Weights of a small transformer language model: no biases in attention or MLP.
Each number is 200 + 20 x the weight over its row's rms, rounded and kept within 0 to 999. Layers, rows and columns count from 0. The size before them is the row's rms in percent of the matrix's.

# down: layer 9 MLP down (transposed), 512x192, rms 0.093, rows 258-260, columns 0-191
# gate: layer 9 MLP gate, 512x192, rms 0.07, rows 259-261, columns 0-191
# up: layer 9 MLP up, 512x192, rms 0.0695, rows 259-260, columns 0-191
down258,106,184,178,184,173,222,215,188,209,208,196,204,210,191,233,202,198,200,210,217,186,235,206,188,207,174,201,200,244,164,197,210,217,184,218,248,236,221,218,196,212,188,169,246,188,202,179,196,220,186,159,159,228,192,184,188,161,186,177,156,197,202,184,171,217,192,189,195,204,171,179,209,211,204,188,207,200,182,188,215,213,212,193,182,241,183,172,184,192,202,206,200,220,184,202,196,202,166,196,199,206,191,245,209,221,177,182,185,171,206,200,200,211,204,203,185,200,168,189,213,178,236,196,228,243,203,184,179,237,228,183,188,179,204,191,177,195,188,192,181,217,207,206,167,195,208,206,162,206,187,225,226,211,213,232,217,204,222,216,155,183,221,227,186,207,194,168,182,248,247,202,205,203,209,194,183,203,177,181,181,191,190,189,175,193,199,193,188,181,202,226,164,228
gate259,101,185,186,169,179,178,158,205,219,180,190,199,190,252,190,201,200,202,192,181,188,209,194,171,209,198,188,221,206,180,223,211,180,194,190,183,145,181,223,182,223,198,235,190,207,204,177,192,200,189,200,228,215,218,210,230,200,223,176,243,193,219,174,203,196,243,194,182,201,199,198,220,182,187,218,216,194,231,199,203,219,158,221,193,191,215,188,217,186,199,175,174,198,168,191,196,177,216,173,190,207,218,187,186,175,195,200,199,196,172,171,231,176,226,189,211,195,222,193,214,259,175,170,171,226,203,194,189,159,196,170,219,190,192,206,159,195,235,214,177,175,220,161,215,228,220,206,184,188,212,204,200,173,167,209,216,230,222,183,199,203,195,227,193,188,224,186,218,196,177,213,189,209,175,194,184,190,195,186,170,204,207,213,259,191,217,188,222,184,197,177,212,190
up259,103,181,183,184,230,172,206,199,212,180,233,192,216,210,209,226,208,206,190,185,193,248,220,186,170,175,212,223,221,238,200,167,193,212,194,205,223,195,215,219,209,181,237,174,217,220,186,184,189,207,210,217,209,215,209,185,216,197,191,196,207,175,221,202,230,214,200,177,175,204,222,209,179,154,169,166,170,216,178,219,188,176,200,207,205,131,176,217,197,176,174,189,192,177,208,184,208,181,218,174,186,169,234,196,190,158,218,218,188,195,219,211,205,194,190,209,182,191,211,183,192,185,198,188,214,215,205,233,176,178,165,188,232,203,182,193,176,243,175,202,216,200,183,208,230,198,184,207,209,177,190,255,234,198,199,209,210,184,204,212,212,204,226,188,193,172,176,204,207,202,187,191,230,188,238,181,215,244,181,181,164,208,195,197,206,171,182,203,227,199,174,205,190
down259,103,232,193,199,181,209,200,194,208,181,233,209,201,205,199,213,206,211,205,222,261,241,215,189,213,194,169,218,171,200,205,196,217,193,200,193,180,196,215,175,218,187,205,165,186,215,189,188,194,141,205,158,201,172,197,188,239,189,236,223,193,199,206,168,188,174,211,211,203,179,239,219,158,205,200,196,178,193,209,158,241,212,214,189,223,211,182,208,219,173,231,223,211,197,203,200,165,183,169,178,193,192,197,179,202,176,194,203,204,164,199,191,192,192,237,221,192,218,217,191,177,205,188,214,197,212,218,213,235,214,208,199,219,206,225,201,190,181,210,235,202,212,219,196,204,223,234,207,184,187,201,172,193,219,192,176,172,182,223,180,192,197,211,158,217,244,244,219,184,164,226,234,193,191,199,235,189,163,182,200,186,176,207,196,188,194,207,189,212,199,183,195,230
gate260,101,199,209,206,186,178,150,174,206,179,228,232,220,225,180,212,187,182,221,200,227,198,172,215,202,207,166,217,181,181,240,240,218,243,212,195,213,192,255,194,227,203,178,195,177,226,175,189,201,213,196,215,198,219,207,188,191,210,193,189,222,194,190,202,220,218,223,199,211,194,212,208,249,189,157,231,206,198,220,191,184,208,190,181,210,184,225,195,197,172,168,195,170,194,206,166,183,184,210,166,208,210,218,218,196,188,201,206,193,192,203,207,171,211,186,231,197,173,198,196,211,197,205,199,228,216,171,228,182,186,199,203,192,206,226,192,194,222,193,231,187,199,217,212,191,216,170,165,166,182,219,210,246,170,189,223,185,192,239,198,173,162,215,193,205,197,228,199,238,199,219,188,229,186,208,206,231,220,158,218,210,205,189,214,175,234,173,163,193,218,191,200,212
up260,101,160,214,179,209,200,172,222,192,182,199,213,181,243,207,178,222,189,182,154,242,220,195,165,213,195,173,199,193,204,171,233,208,218,204,188,191,173,231,189,202,149,204,199,200,233,205,191,192,206,174,202,198,211,211,190,207,203,230,214,163,193,195,202,213,203,223,196,185,203,203,154,219,163,208,179,194,191,204,235,217,215,228,170,190,181,205,207,218,213,150,150,211,186,230,213,258,218,200,208,198,181,190,220,196,198,215,182,162,209,169,213,228,176,179,208,207,235,208,239,165,210,192,191,227,205,188,237,185,197,198,165,193,200,204,174,231,239,203,229,196,188,211,178,168,198,193,195,200,207,228,191,186,204,219,218,201,222,196,209,224,199,197,213,188,183,235,199,207,173,208,205,210,196,224,183,214,218,217,204,182,185,201,205,223,197,200,200,190,188,180,190,164
down260,102,221,176,202,238,216,209,186,174,193,184,219,167,195,209,202,206,196,202,164,204,185,188,186,201,176,226,166,198,217,207,190,215,212,195,186,209,204,178,191,212,212,192,206,202,165,233,211,215,197,175,187,216,202,210,192,181,201,201,217,234,162,210,172,198,198,200,253,219,167,248,214,200,236,193,229,187,176,221,228,198,218,194,192,200,173,160,217,206,187,186,190,218,223,227,222,235,222,207,187,211,207,208,198,187,182,209,180,209,162,195,187,204,202,206,183,239,205,171,185,191,191,207,219,186,199,171,198,219,222,164,174,211,208,194,208,169,214,157,160,167,183,198,195,203,185,232,190,201,167,195,208,201,219,227,187,221,187,194,203,195,198,182,206,196,222,242,230,193,222,239,190,230,174,215,198,202,223,207,216,182,189,262,175,169,221,200,234,193,168,200,202,178
gate261,090,233,164,232,178,206,205,155,214,215,216,234,210,194,262,203,172,208,199,191,231,186,193,217,209,200,194,196,180,190,203,219,215,187,163,198,195,202,207,194,198,205,184,184,224,173,207,190,224,219,230,200,169,203,203,197,216,250,196,191,179,217,223,208,176,203,176,196,231,210,187,225,189,196,222,221,191,201,171,209,219,197,193,195,192,190,226,215,219,203,183,193,194,147,220,184,201,226,183,202,215,222,188,230,205,189,219,176,182,192,195,206,220,155,220,199,187,185,201,196,226,215,169,208,193,173,185,207,205,215,192,187,193,237,218,197,182,158,222,206,199,239,224,205,192,198,210,217,180,205,171,203,186,199,209,226,194,211,219,243,185,202,233,208,238,197,223,196,187,163,220,195,186,197,200,229,190,197,183,209,171,164,128,212,187,193,181,240,187,205,183,189,208